{"num_attention_heads": 2, "vocab_size": 9836, "rope_theta": 10000.0, "bias": "none", "init": "normal", "init_std_qkv": 0.0207, "init_std_up": 0.0207, "init_std_down": 0.0, "learning_rate": 0.0252, "warmup_steps": 0, "schedule": "wsd", "decay_fraction": 0.765}
Each number is 128 + 24 x the weight over its row's rms, rounded and kept within 0 to 255. Layers, rows and columns count from 0. Numbers have three digits each. The size before them is the row's rms in percent of the matrix's.

# up: layer 10 MLP up, 2560x640, rms 0.268, rows 1978-2097, columns 448-479
# down: layer 10 MLP down (transposed), 2560x640, rms 0.13, rows 1978-2097, columns 448-479
# gate: layer 10 MLP gate, 2560x640, rms 0.247, rows 1979-2098, columns 448-479
up1978 106:100119101165139112128130090146118150129146143114151140168130103150131141120117068142129084132105
down1978 106:173137158118125152140127126124137128116084113126115092158108106142107141162108100072115122127113
gate1979 104:074092106170123115119155129114109077132132163146092127147136112123100110133113153099156159133139
up1979 105:116122100153124110109135091115137126124092123200105139124075097145130118176142131086105165109150
down1979 104:108118115123131157114097120101183139130124103166108083115091134129126127120118126109161132149125
gate1980 103:158088133094130094160149112134157154135182104077167141118157114139114122123107089087146105152097
up1980 100:111124173146140147157128125106121113105099165131128112112092132138095122147132150127131157147129
down1980 100:100151169141100145104122106130104134131167097110112108145088108145124187130125075138163138122095
gate1981 102:170147086136137107155155157129132099082133119123119148102119130141108162143097115141090151109170
up1981 104:156148115154131107131138120127127125161110123111180164080183133136131128136120100098134114105134
down1981 100:133124115142146112130121152157110120171133134145147145092155134156154132132119117129145135183090
gate1982 103:144148101140106138131110156160121092128105130139104125197138117116101183089134102166153129123107
up1982 110:087124127132119125153129146113144129192159135106149140107130153110107083156123168126153113126155
down1982 105:112156109121155104121106096108117106158080159096107165150178137112166126158136156144116149099137
gate1983 102:146095130107129156134117122151124125094095145194166151133153137183136070119123101078163107102109
up1983 104:111156120156154154121120111116153110121141151107135121168159133105169147097119151130140127147133
down1983 102:081170116096154132169143148164157094134128099114107071142128123101141132142103122111131102130139
gate1984 103:091080159106115114141111148157109154135072120153177118145156151164115121098159139154113171139132
up1984 101:147116107102112119137152131128156146107150157187116125130128150110163103102091179115127123113109
down1984 104:105108094163118141115118203127136131154167137128127102144107123149178116143102142129142142118129
gate1985 099:160083123147111135136082103105156118154156083105134139104152134132106099120133118129078121121161
up1985 102:170092092115141155114112135154123153148138086139093129111122070088123122160129130124138124091154
down1985 105:129118120119121085081130127159143144106109138129123094101143115120117149140119116133120115140093
gate1986 097:122110096088145121135145129121118103137146128163085109112124125098089135115145136088147167116151
up1986 100:118172107134074162095121113194123071119129117130116087158154147069103164119118099122117149134121
down1986 102:105127105092125119170131119137122137115131143118151125115163128130119109112120154135147129093099
gate1987 098:144123140104148114144124112130134107147117161128110166119078131120130125123108086105106101131129
up1987 097:158136140134112092137110142138106084107068148134167103083090144118136135161081096143142096143114
down1987 095:107113127082103096127109101136137142112170138156102144146122113143137137174123160090107117142139
gate1988 101:123156096150152196136130106113104147157143134122179125075154138153092148120103101090121102118166
up1988 107:083132175143131105127113117105110115114115126115136124142092131132156149125111140179177144134104
down1988 106:087100110171148118090131176149119128131178110117112092156111161118164143137103119124112154156114
gate1989 100:160107152176123118174170127143140116124104170134131066145168126104114113149126102139118119140136
up1989 105:069143170145122115128100115118150186124109150132130131116136119133110126152130108093128167081141
down1989 105:150115134103129145140130181159165125147105192136134135129142136125122098135138056129098158147163
gate1990 096:120124121119111113141077097144141129052116127109155136146114148145149104143137117099137095099147
up1990 092:103160124150141106111119094172174130110120120122117135176110107105102125140111132132124137131144
down1990 096:121102115181142133153143144134144115115144129099109121140157112104095121115086080110102119160150
gate1991 098:144125078183153107138106167116179137109127162152153114119138108121137120122158125138155154108105
up1991 097:076125181135129125157159131145165140113092114118076123132122188144134107155085144142140103162131
down1991 099:124136154159104103150141179153127141089126090137103122139120103139155129128162140130122127130146
gate1992 103:126102192113153130115124123114106075142118153166138094117129174138119134128123135145094120117122
up1992 099:126099113154137102110112111125095104149092128165120146124170117114129101126105140156125150155145
down1992 100:120122155107123153147116124107115110169155144157134113127146130100142130134163152142150138134146
gate1993 097:085095148152140151142130162150157138100133107132125119121126148105102124148179126131138108148113
up1993 101:155149124120115145157114138126152132165130112155151146195126170150093089144090084150137121096113
down1993 098:119118128150094108174134114103130128121098125150127156149139100174161114114103092134123152144150
gate1994 103:088132134128170094138110124132119150113095125137115104166108145126100135140134139111096098092166
up1994 101:082167089179093160109146134173114112106130110138128133141122117092100166147102118165153078122175
down1994 101:197113083119096150138114161160114161111134121179111112082127114136138124149133120112116158098135
gate1995 098:133132145132188108121130161087150095103121098118128130144155114141130142134125101153108137134174
up1995 102:142137117132098123140127126146115126116151142114132135121136171099124096144139101119144105123100
down1995 102:112100115169158139142139133135146120088123130126130122129126130104064070144152115146107172091090
gate1996 101:100108172133111120133185168166138126119128130147168085145138115126133105122142124092128125137135
up1996 105:155108094128110130112139132132139130135122172151112134136160159120161146162130138131132095099143
down1996 101:159119137154150072133146122107076134174090122124151137167156107112125142124137139134137127090115
gate1997 102:139132153110103126156132103117098128114110120139161118163114101145139157129125128148102169126109
up1997 103:152148137141102135093150139095131097168139116097132128099132140087103123133089132113157084103133
down1997 103:137117130110166134123149143079120121155148140114116129096133130171153151147114158125137098158105
gate1998 100:119105081102108158159123097146180121166139101137101114124098121136148137177163144123150150160105
up1998 103:068098112128171126121148145150122111119102112104130147124077109087107074121180132153138144116159
down1998 103:130105105133123141139154128103143102090109124112116131121111117126129133111135118127143113100156
gate1999 098:139106131080129112174129132095098127135119141128173110141146106105124143120130166155102150107118
up1999 097:122124126128083085167097127121144158124095150114126140145129124118103105127112146149130127086111
down1999 097:117115154158135124130107107107173161154121163129150125111171178146133124066163126110157105111127
gate2000 099:130098145107139105126192165131127174094078125148144185129160076137142141101165111123121111163133
up2000 100:151088161062104135145159137152105091098143120103114163117133120144158130127124126090104140145085
down2000 101:163099142145140144136116145147143135115168180165144172118161120127140119162135122109110113152142
gate2001 100:148114120122137079125142151150104086125122143127108147135116153102132162112135122142126154175133
up2001 099:161164116120121131139133104095177144149120169136123141116140138111165111160099135142162142130112
down2001 101:120129178112122114113076151122098163178153155090156147117154123126119080158106121139116147112154
gate2002 098:117106159121076122122106109149109108117130096141169110117146127158132089128148137112080137114141
up2002 099:137161127127103132110113154132111143123129140101151127096114097147096126134135131180090123092104
down2002 097:153144146120115096110116141119124094111111086120114085151129132179174119133108118152166137158119
gate2003 104:109122115071122096160111145079085143128137105134137135104134168102158120141105099138175141091149
up2003 106:124082142109118149113145129155126165130143174170169132118128123134146111116113108152109088139145
down2003 103:151127111138112123112140132167122126153143105113120122163152110138108104127123132076148111115126
gate2004 097:127137102121155105106141151102115107125139149138165143104109160112124068109122143107136161143134
up2004 097:123126145109107150099063076126119129146142160131110135169145123117134108152118170157154124159142
down2004 099:165143142117105100105157083127130100124120097106118127138110127147120140086136121171143141124138
gate2005 096:143104137075132111105126144144174122105116119090107125136157139157104104125126106138114160117161
up2005 100:151139138183142159136077084140149158113110103119159133099132129106111117123170141117147150103114
down2005 098:140158115135110114111106109112153127162144098102160137131094156096145086133116170137118140125172
gate2006 098:154107121123067154131132109093120165136152158087095136148106124118126160129137104083158091117131
up2006 096:120115115140124125130136164109168128163065102121135161118109116126118143077139121122152156101098
down2006 098:169146119112128148149140093093089130124139077084132156097172089087137112071130092160134094154134
gate2007 104:119141133135115132148101106132099130121133092168137106153144173136132100123117114138141111101152
up2007 100:143127098144138181113190146107120087095164129164109195130125151106110171124050099125130114133133
down2007 100:163139087093191130129191139133107116092160129135118137139153150110120135097086118086118095138125
gate2008 100:105136117156085129128106159114134139115194123171136116127131134072152087140163138113101135093125
up2008 096:109140111145122115135116114113109056168177130140122110168171110142134144136144096091132147119110
down2008 098:068132149135120122093134136085147152137143128147151133136117112106141151115125154108142109141135
gate2009 098:125163137134159141156127128142156088126121145077098106163120142122126119165146174119116151090133
up2009 103:147141098122108124143122052103148134145096100123095091143114167144112128128151108159129100125127
down2009 101:107165130130145141136073119130121143134118107149115128134147137125153128106130129147160114115113
gate2010 101:141124122106139145167152120119147132164090148159138158126143097118090136140120099152108136067168
up2010 106:115106091105152139128138124137143128162141149157120144148130142126136102134164136120140125120118
down2010 105:138095152082131109123159116191129121144147154158109151120150151142131070098080125090128133146113
gate2011 103:115119094158165129096127130121134148085173116107160077094112134108120153148131115096079113152118
up2011 102:139144148082153128101144107085135146155144192100080107126120107094134126168130151107118111111147
down2011 105:140104100136109100135138113125111195135145105102104118132115121143143119114105119093099125130168
gate2012 103:139137123108112126089098146130158131134145136098165125109104089144139094109118146161148125115091
up2012 101:148151116152134104135154097108145116129102116104147184189089117104120136075118149177098131126115
down2012 102:141112089131130149147116138163153143127139142141163163147071173118124096107117164108070141172137
gate2013 099:156097142170108107145091071148093139116144145159138111090151127115140102118128089109056105138176
up2013 096:185107128089107137137117159117128119138128116100148153180134119142134138180098073099132098070151
down2013 097:136113112104108148148156097145105107125166097148127156125107110112097082127105087088126121113140
gate2014 093:142128148114142125160147185108147095113136113121141132159103129138151122097119120150146159115131
up2014 093:143135105147139111153123111096142104148128138149119159156097135100094122136130104152095140136154
down2014 100:089148164165091133114123107113124167141121135129155133123146131133132154151144148127157106167119
gate2015 100:166150097157103100136106153145145135086137142077128132098149117124077053145136121111127121131175
up2015 099:132164132125097108153090081147095163142139128146111112105132123159137120157150136122097144147145
down2015 098:113134105103144097140114127082163136170170117117096079137106139146152134169131142102184167112116
gate2016 103:141152113139146125108081132090099144126123120139143100103113118162153155160098100120167139093142
up2016 101:127133086136078160107127120126127094160126109143134169189153137126084136175152152151120137173151
down2016 102:112129164123143138092160144151100057157137120178126138126148129097129141135132132115148136105134
gate2017 101:126122132140146138121104088112160103113092110130142133125081117109091133091135124097133153149143
up2017 104:147168136152166118144132114146139151118126174105116091114156160137146090173098124115141169113147
down2017 105:092177126107167163115116105139104118120115116092114141101197140143139146132080077119095122143091
gate2018 095:151101149121120172129120149103118157152137149139142137156112143123068120121142167119132099145119
up2018 094:120128102142100133124113110087148142158155095162148130101125144140106114101131134103156101123162
down2018 095:146136140156151141122121119131115046092120077156074158115166141135092069129147120165125117136105
gate2019 104:095069135151115103113100161123118100115076107088117100139101137129118118097140110146102139130135
up2019 100:102107076156128138107098170125114141135135135137122118096097160135138121108127126142139160106136
down2019 100:077118073135118073127096186131149164122103092126141116172112123123150159112096128134131133163117
gate2020 100:125091124157114101137191094128075104108115148128161117150123134143117137122132170117144133097087
up2020 099:112100142158126141110104110144108099130078121126143109084159145141156140132161139153107137100090
down2020 099:109132156100116113152157143154153133149153117158130134172167139121110160141076130108188124116131
gate2021 101:116127100145124137157167123166151126119117151113146147114162102113088082123142100142125128118174
up2021 101:121131119115129180131139133118112125127141103143104131121105162123138113132140111093155097110172
down2021 104:125155115125168111158113133095121146125103160182159146112149135153136154137146149119144214161098
gate2022 101:094111152114109151101123167106148130148133143127120146168100151109088123125159078145111140123125
up2022 103:145079130120164136131117122172156130101072116101115094101142125127120138123113123122128132147141
down2022 100:138116085106120135148134122126143110095120147135122154124138098131174172099137139109151094164098
gate2023 101:085136119143108138129144138145122129105119117091108128099145146144083141087080119154112154173126
up2023 099:135166137130147086151107125153159146130086127102098111122133140149118116146151143093115103123172
down2023 102:111095159126123109124131098111099098113144119093143122119141078168144146133096105108106094138158
gate2024 099:108071128178170162123097142107132139149100090140132122121147163134113129109157124109153129149125
up2024 100:127129110128081112063126139141119139111166183112121146141140151126112156131151087085114111112141
down2024 101:111123167131155144148143134129165153120169150120157152135101104067121129086133146154105107127141
gate2025 098:129137085148130108139147116124141132104113110120139145139150084142113120129157139162123115081131
up2025 102:146160134124130140133170097135158114142086113158107127140114138121128118125156119149108162189154
down2025 100:127152148154133152146121165104147084103157105140109156114132144108137127104120097125123176135124
gate2026 101:147119129119128161091122108106109168080116148164053123098113133078132112124085134127081125179135
up2026 101:111146090104136125121140110084137136152161082100136189153173138118115132139161089104160188096141
down2026 102:102149103160120141189094150124138127123139143131163139100140178114132127108116124118125117128102
gate2027 098:119129119117144125126125165120122198111123153105113152146131119150136127145098113147142126094088
up2027 097:095119106096108156161126150133150074146124093179121162107136146120155116136165159125099145108143
down2027 095:169151138165119125125134106125147125120132080115162118166150118105114102083121123102142118138142
gate2028 088:130129142133108135115131099152146159138156154102159125147129105097089120117116147139134110155140
up2028 092:113131154170134173126113143138077201149152128148093116123169160104110148140135124138143143116116
down2028 087:163100099083132132115084109099158111148158125119144116115109106132129136133194168091117161127118
gate2029 096:159115137118143137135138112094103133104124109131116159120103160133148096128124103122166109121124
up2029 093:106111116143139090082137126128167153115152090126109134169146114162122102133137103126130149136136
down2029 095:115163143089114101118159137171147115149127101136108135107175175169123085137133133142145153129138
gate2030 102:132142133070140122108105105117129145134143150112110138093153121112121127133112154148161097088122
up2030 103:129139117134112146179094148155115157124117127129132106101142111154175131153118146156148136120113
down2030 104:170158106141105138137106163175125174123139139138092104155120171096114091102117135184172131136159
gate2031 092:152079126185105112107131125152112126142107123100143099113119132117130136138169163139110142159158
up2031 093:123141148117155159136147116088135074150109112133103111066118100127135124134131122119108142131116
down2031 094:141145093118113131123127138110127144145098150144161092110123165117116117123111092121138100156141
gate2032 101:092116106140127167143083127098120127155136135125104146108150167126116120142111145120114115146146
up2032 106:185115104139166176159123137152117094103148152099145129104146132133112102135130171150124139121108
down2032 105:146182115151104165167127121149147154149101113134087101159156121134137115102122081118108158149118
gate2033 098:152109171117122105130097110140133117166147096131110134123151150127097094118142147135126094139138
up2033 099:103120119141120119108146145116161127100189174106103137112113109119129143122162137102103133098125
down2033 098:120120169151125071116130148071116166108201135127128127139129101097132123128167138132116112088103
gate2034 100:134090124080143134129143101131113119114117122136086144112142122109124114126156106075087119139146
up2034 106:120110135160142094112122161159101120130081125141148132093107112141142109134083089166139144116143
down2034 104:131142133103121122146151128142090078190125162110146159162149126144145142113125136112121127113076
gate2035 100:114107139174075152137134103100100115135112138128154141114180121082133133147100122126156170130108
up2035 101:182138121132152084129158176151135129089127125121111135149138113117125107134102092086145136142164
down2035 101:156150120114160153083160188132157107141122132115133137123127147140122080142101156099114145123131
gate2036 101:137160137115116141116162099103107152122131178112128101113105154109127132145104140134118123161131
up2036 099:117164161100159135139115096053158129126117100148110172107148086115110138111170153088163099112144
down2036 102:117118098126097179126120096144149140133136161128152130135114122119125122146142155132149086101172
gate2037 102:123096111114131136143174151124137111146090145128128170123124119161098143121150157128107129143145
up2037 107:126089127138113133088136115110113139083119142162156152153137146146156111114168123091128126152117
down2037 106:087123087121106142110138114162149163126134142133130171156095134133172145115162130146124108163148
gate2038 099:119137140149088135122122106148177095153088117169133125134114107116116165137141104074159094089126
up2038 100:137132120131129127138151097169139129142161146109133117124106182134115121127110158114122128129107
down2038 100:119126136136134113160096068095167181138128127132129133083171151106135097104153146137152145130126
gate2039 101:117121112118163096124118139080122138123134100096127124113119139105154132176140100117138137122157
up2039 099:108114106106104114143135100117143133130120081146115123135097131158145164098148109166132156136138
down2039 099:128132111112086164143181125131156080117105117122152080126109137138137166119115150121117107127151
gate2040 101:124114130096105148138127146118109122147118088081157142095119145159163140127106145094127080127135
up2040 104:157155102121124118134133148129174123102139167154161124159125139132128173143118117123141093107106
down2040 103:143120200163111154128107130101121128155110180123135179100154134085160131108104080165102103114117
gate2041 102:104146110102136150152135166145120147109157081149096130125108124160150147100144124108142118149131
up2041 108:177137148116125096119107160155120142127085113156092126096156128110150121108126139128114132143138
down2041 109:121155147155112113059143146098150121114090114150157163144136152095196150125104105171149125109127
gate2042 102:141134104145151116144132100105143155106147171166112126110122134133152137118131172149204081126103
up2042 103:179150066112141151094100057138114137129123090128107116137119139133128125130088130163124121142083
down2042 101:138142113098133130149092083100104138155141157147165132152147095116112167171113138130157109094141
gate2043 103:076147125098116150130131107108146115110131155092147098123148139121118110154120114152108140111151
up2043 105:130104121138078145052114142115129135143161115130130124149143130157145092144087160100142151129105
down2043 105:115157168135117159104131142069099122119157149122180125129169150091127090144133130113087079107125
gate2044 099:086145152066101149114164145134127108142135139077075090148107111143112169131116121110139122124111
up2044 101:120143099115152092133110084088147154164143111119147187112102145108137129096125121160085139142138
down2044 104:140146085100132153112124120123135109092132111106176134073130106104136133102101110127138120162090
gate2045 101:136188100133132137100128173180082171073143159116129093163126154182134135097131114114137120123121
up2045 101:105150102110145147111148125131119141130143151119123114135137147125123096127136112108117079097078
down2045 101:150161114133159133141139156109102137117155139161137138117162126179138109108108136128129175149115
gate2046 101:130112117132098125091137131111151126103114138085177167086094160146072151096135082190173104120160
up2046 093:147133070141137108166113145110099123100110146119133140139118120108142088152106153152136161086157
down2046 096:173131159137126150161127140120091136109169146125128151140123177130107133120096094142108151199135
gate2047 101:103138107155140149134101139142134170087089095128121120139135166140111138153150140109118150135154
up2047 101:127121204096166128147182122136149126132117134116182097124145136141137081148141142099123108100117
down2047 101:118120105140160139116129107097140116182125107064121160175102102134107142120143147129147095128142
gate2048 100:135122139160145119145155145100167110150131140139160140106121117119144128126089145119126141062092
up2048 099:149129131111172090117139139145134160137146118141117104140106139146191116141153099151119112138162
down2048 100:141120134122164141142141148157146138116147168150099121083158150136149111146114143129105135102145
gate2049 093:135137102118124135126110107145178157158118117127115138112128143129126124128073135154129085085189
up2049 093:141154154112139138157122125142104160142139106143146088106139112162125141086095154133125116130143
down2049 097:136181149147138137092130165140149132154199126098104113133103117144127126135125102125112171107108
gate2050 098:107118093056150166149165114110126144132123145134120113114165167125122118173155147159134115094154
up2050 099:138110120147179126095116096140107121121119131136172150091109090145108147113128135152119123145128
down2050 100:145064113127083095134110145166112155116110126102140128111143154107168154189159129140116061120164
gate2051 124:098095148096141156175104139133146161113141113115124141154141148156112138201157137185165103095135
up2051 118:120116156118160169122103142161118173101151151123146108140140143114114155187144103179136102118171
down2051 114:127118140108161097175098093116122141118141136120140084115156109109146134142131125164156148129144
gate2052 103:124097114096105146162159118116110142137111120130154136143170079114161149124141169109145099123172
up2052 104:108150156160135100142146151131108096114102141166148152159136131162095107105124150151087150111144
down2052 103:110119147154132113116148139092103151140157139136143147137091117132130102155171107135120130105133
gate2053 097:115116138135133171124100146121100129146117108155136128121109123135119164112133118097147063158102
up2053 096:103184137126133121145102126126165142168131113134140130096125153122150152115170112103141150101189
down2053 097:130124143116124086143108156138157173119122156144138091143126129115122135099122189093145112133117
gate2054 098:140140134118115163102108139113134111163151096125135160176128095172089110128110157108133119143104
up2054 095:078179139147097119145125111133136104181142129130121122143121138115146118146119164124130148163088
down2054 095:078138133164134143162147124165154113134111142128121123162138145140097124113128114122151095141149
gate2055 107:108120119137077135106104082138136127126118122131126133111143120103114113124147198154098131169122
up2055 103:132170135133103121111150113131123143112140128110124143113140116102128108122120139143141142113135
down2055 104:117111127152106121125117112157124192108132155110127117127177159109152115111077149120104123114096
gate2056 099:124122149096126136137158132129156131128154110142101109138135124114176103110162151137148133138109
up2056 100:128110104177137118090158104100146115133094153135180116143138154122111138099128153117123143145099
down2056 103:120144123142088152081164129148158085151109136160126082151134124150114160131161132158149109130113
gate2057 098:132115101137168121110147100163139095131111080119132099091145138141120105167146139097102121132135
up2057 100:139113147107097135155182092129097117111075111115138153142122127144091169120132153134079118097113
down2057 099:157106117101137188118160128120140128180135110130085141145135145126106128130101107160115095130120
gate2058 103:144119115121100111129128081125116111156111108113167129120123173138124152107145099142123150117107
up2058 102:134137120165149148148124131142162132134134126130111091157111106084156123095112109140125148123135
down2058 101:091142109101104119140139158129127111134125135118126128143124138145156104171118096119113125126153
gate2059 100:126120128140077128153118118154118120170131118126100138116144115152104126129152119111132122103111
up2059 102:098103114136116175116126112148099108113121161123083081089073131113162110127158109120121126103111
down2059 102:144093144106100153172096142091146141170111158122100114140117143140122131157128170166166194131109
gate2060 099:152136116124165130105107139100114164090122141131110132114147133158161099165126123105082086119158
up2060 101:104107074130140118123137125095149150069123123168136150134078094111118110159128144053138116119152
down2060 098:167151096146133151098136157142145143136117128169127115157104144103094108143106088097167112117162
gate2061 098:146124090093118114121144139133141106125138118103134136099151129135127094142152105105128146092125
up2061 099:151164104136127114107150118116156146108129145099168121139110152129144115128145144095139154052101
down2061 098:139129096083107096111144140135145124092095112087136117066147106093144089097110102076108163143160
gate2062 101:119087113135131094103134107144102122119163083093082108114150133148106117091070124108157117111129
up2062 102:167137115148108139148148106117154175164094110144124090151157092103147133119112169151127178129122
down2062 103:134143148135088140136163138153184146166120144106131125143125132106098136139092137115128116101149
gate2063 097:136145117118153129116144130124112124135113094105132107088117091157144115142143087117140119126120
up2063 097:157107122164138117106134059115114155135092087147182131150148099134096090062143156119153128141101
down2063 099:133110147096096084143104112199148126115143142105113122126098144113133110157139123141148110125133
gate2064 099:092094119121150151116117115104149121105142142153159103153144088124125152166137129145104156113136
up2064 100:156126181104114128107145098149092084152123122163151180099110144140116109111146127104090085152102
down2064 100:128119129115126133136113105102168179144156141119110116137126098151154099129169092103096100115145
gate2065 101:126118139133074184148130116133196119159129135127160143123105120126156074157131097140139121149140
up2065 100:124096132138145130154143136137131094105125142139103123101100089116159115108163126117121099094144
down2065 101:079137146125092082150151095117108133115103139133119186129130127123178116125131136137132111115102
gate2066 102:078129163147136118118134144133112142113130150149156162092123107099118111098108129117116123100105
up2066 107:125159134125100098135152108167167097126133075138141110166106133115135160136113129150137154123153
down2066 103:108126159130145116093100148138140127146163123131154116119147134107101169114103113168102116090122
gate2067 100:125128137148152078102135129111153103130158129124147128139111118121170104126125117181114124114154
up2067 102:114104139099139109142146151098093116129124087090164121118128160160138152145120072152146154107160
down2067 098:117055116148157125130104131093143114156097076188122153124135154132108101164123165104130135131156
gate2068 097:135141153151135147174158112166136131110144114096119127104110135136140091108123092126149158077153
up2068 095:146130144133092094150131109149139124085107179128123093115129125121131099120123175146093146108149
down2068 096:084134114145142137123165121135118155123125127134130120128097114174140116132063128128152122126108
gate2069 090:124137099098105202121087137099136135157108127149088157141153161099121129167149158128138134174126
up2069 088:138138140134149159119088179123110131136150119124129145144139073083124087118101165099112113130127
down2069 089:134158133139121165154106132114147124123118095139101133135115162134171189145129136129095147147112
gate2070 102:173114114116140134119144113125102132155097152142133087082119136154149148154151111123083134102111
up2070 102:133110128088126123157123115114101114143127113114148140141129074141109136156076119133107140179119
down2070 099:145129110140098181153137138087108134145148080118105160128116115173098115140135101141131115125140
gate2071 098:114110144147114125138151123138148136103134136103142121135123096127123161088108166118155117155082
up2071 096:068107108113086189120101174139119137147132113114105155139139101121129136131121115128125151121114
down2071 097:075148118108108151121108089134123138171105126112129152122094097138135070106129141141098119199165
gate2072 097:169104133093118133134143151091102135156111117095133138164099164134131117123094130121109135151093
up2072 100:087093110106143100163132147106117135140141148125124092114139131149151136154107129119157151129144
down2072 097:168150117143169114099120121088146125098159129131144145092120139133134147182155118125138125125165
gate2073 097:106112108119159154145129084175066102139154145144166126090087087135111133167102129144129138126126
up2073 096:092160111161119147097110150104123142134102158105165119130126102139107143121106118158132131137166
down2073 098:148133126117092119102114135130076137139137105169104118135141114151120135068146134114157146112133
gate2074 103:117102116193089128138118141169129095163108098129095122138130142142143120100145156129145114137168
up2074 103:136095125166177124112131107104137125140146099115127132143162143093127090125134153133129125130122
down2074 101:145115126120166153133111127138131136156142124107105148111109107103147136103129103147150132115119
gate2075 095:164099138150146144127129147098115112133111113110103095101125176097126139149156133118097138136097
up2075 099:132124139138107146138102144142150127149169128155133113098143127110144122139140145150156119114171
down2075 098:128127134147140105105155116147091139090132085139109125140118130120156083143094095101107099145126
gate2076 100:168135103115118129141122123150164131134142128063140115139127102160118128177127132156105111174131
up2076 101:124116159126117080122113126106135136143138080114117073141118146167122105138112141142151126126143
down2076 097:171155095109153115111139145162107151110154133121164136096149161142142139163121157143168165113105
gate2077 097:108128120131104143169105103145190134108137117120121151096144135140161114144133148141163110148147
up2077 094:145153160156181148152103142118148145140155120117142115120112119079154148134092121135127131144152
down2077 096:165130173151095086133119127132166122144119136098127161095119141146142130124064136133148094095120
gate2078 097:122142126133084119106119123136154130084148099119088138117192149147143141133092077153151101110150
up2078 101:145109156103146109126081118136111216110123119146132092126125139148114137139124088116169067185114
down2078 099:095122122148165054098117102073113116134150160142102114145141115174112125134096123117095161133139
gate2079 097:151112120128135107063143127124109145099143163131151134120086149155137132076151097132114128115144
up2079 098:150109114103129095128082106149162100109106125076130090157143154138127155107099147129118155044166
down2079 099:106141118126124136124133140150119125103125132147118114147134119140118140130132123139092115110111
gate2080 101:111107124150119155140127130108131149078065147137079155142137116140133125132149138099116154140096
up2080 100:136123151132142125131179124114146126179132116121147094138135138181133158135142129124113094125133
down2080 100:124168109139118111160144079129138137122110114104129130151205165106162175117113118126119136171145
gate2081 101:139144094151114134127157087100113100103120128086096143147121115170132124111117140106159137122158
up2081 104:125118088174108149127133133149123116099170148115116085113144113129156172136102153110141136115097
down2081 099:196116130145111103138117149129128130083119138117119118130117100130110139140139144118149121123129
gate2082 101:137151088101165107150135152129150106095135131120101117108152128084182180150117072133140147102162
up2082 101:124128162108137127132130173130103139130109147137115094151164095143131114138091145091129134123170
down2082 103:146142129123095158138153159138148077144140131164146102157151104113172136160149168123173122141135
gate2083 101:119159050132107148104162114140129181122127161158086112176122149090110127125107154138165087125118
up2083 096:147194133131109103087153149130086149102140141105119112108148143118132119159085119122157123118121
down2083 098:106167127133159097104150102159089145136158128126102125140137183188113134131130124126151101111115
gate2084 100:148142156111132152176166142104153138156165086145127153113145127097146061136113119134113138135084
up2084 100:157108175168167158114153133142134144176119113149134126152108097125123109136106179114105108123114
down2084 098:134102149147127104157078130086128115181149088144093109121145131130061123126116117127146115107123
gate2085 106:141086140144115159124120143121113098110102132094100071131120128142103163144164124136125134131177
up2085 110:122130130134055105116133114131116136110149158160173127111123116139162089157143119121124160096155
down2085 108:109136135116082093133105079119086147107129089165150202094144124076153126116175119122152118125120
gate2086 099:151091133146111158108107115091166116142164142081115139115098130166112149158143120169132139114161
up2086 100:113156138110120154125153114118151148069128121125131142137125160088140166146153122072117148144120
down2086 101:096161131149106118110150142127139119142137077110132150115159105118121098118121157130127121114135
gate2087 105:189102112145137075178159134129126150141128127152172097160110143139128145198142138117084079151119
up2087 103:128123143115102107171121093115120124110138164101153130130102177080106157098133098158134173151090
down2087 103:140126108151120120131148120120124078105164125136107092135137130172066126090162135152133182069132
gate2088 097:116128160137125098124154089091103155141163139093142097118062128154133126186142115104097071165104
up2088 094:123142170122098159088117125083112129174124110144133165098139108147101135139138105132079100165112
down2088 096:107138126148134131100094157120095170118152100118156113170091098132133108130138129142118100135137
gate2089 104:107098108104154186115122080145149137118168147096113086146117118120146133099171118111133122134130
up2089 102:145097123143186126108115104110117153132181139139135105109152153170141105121142111158114089162113
down2089 104:105080092106121137082190090176143126118177161119106152125117152158118124101121094150128155126125
gate2090 100:133164125148110134135141123128139112167119134130131142142137192129074118119113118129168138137087
up2090 098:120106133158084130121122144156103160101157110115176174119177123164134165128130089127209145114163
down2090 097:126157155142094123117101144133152148127142172120102196124151154145124121128178129147115107130089
gate2091 102:095111062135170102149161114111099128166138125100145149131125121132133143150123150136119148103152
up2091 101:136117135164141095145159119128174130148146115134188094164108110179130117138104125140094130149101
down2091 103:109138130127133130118117144085099122125137110134099118103155140076096088141176098149099134090137
gate2092 101:133116112108102113125103113101118139115133132125103144124109072095136120110149085109116124146128
up2092 097:138145142124149154142093094094137169112106155166140154100143132134133092116142102157124136198121
down2092 100:139164105120097160115109155070102102145086127135113128126141165085106139131114114099124145105168
gate2093 100:139137090152114116163105132146127137146151143165092093096140121115149140133108129146138135153137
up2093 099:140161157101093084150103191119121069127109137138065132084134168096098130164139105118098143124171
down2093 099:145119143137113118138104117108174133162126105141065155106137154086152127131147157116109143147130
gate2094 102:102095172112152160131122122163112119099109097147082138166137140105159148140158108095129126128125
up2094 098:128084137097122103098098091135136135159094107153148123151148164111122126117098109082128146121141
down2094 099:163152108145138141117124082094118150122124108141082141150143147084163128150118137121175162131135
gate2095 099:100133117152120102101107135128075124145110145158128131106131114146101106104123136194135109106153
up2095 098:135123102131135064069110118144109137133188116116150128167127117115106124116125183189135114105120
down2095 097:119126083156094165132100142125163120113123104132138122144118147097117121116118128110141107178160
gate2096 096:137148146152164117115093120091125107151102140137151140122107139155120107134144106165106149184158
up2096 093:137132136125128139139100058095086163130138167135165149093095154143167162125128100118085145083112
down2096 097:094141143111114126122106109148119152069121101130105173132122092145123105145128141146113138101110
gate2097 097:187139064113119093112085138083153139127119155118112115113091124073113145095153124113136155125143
up2097 100:134138126150138150146114178118115103143124142132160101187135110107091105140119132127115088091121
down2097 099:138125155137144110121110162101102094151098123116195117152156137148097136152118106148106103090150
gate2098 099:171092135156110124100153113212129111174105076150153146101148091110119117155090121126148153114163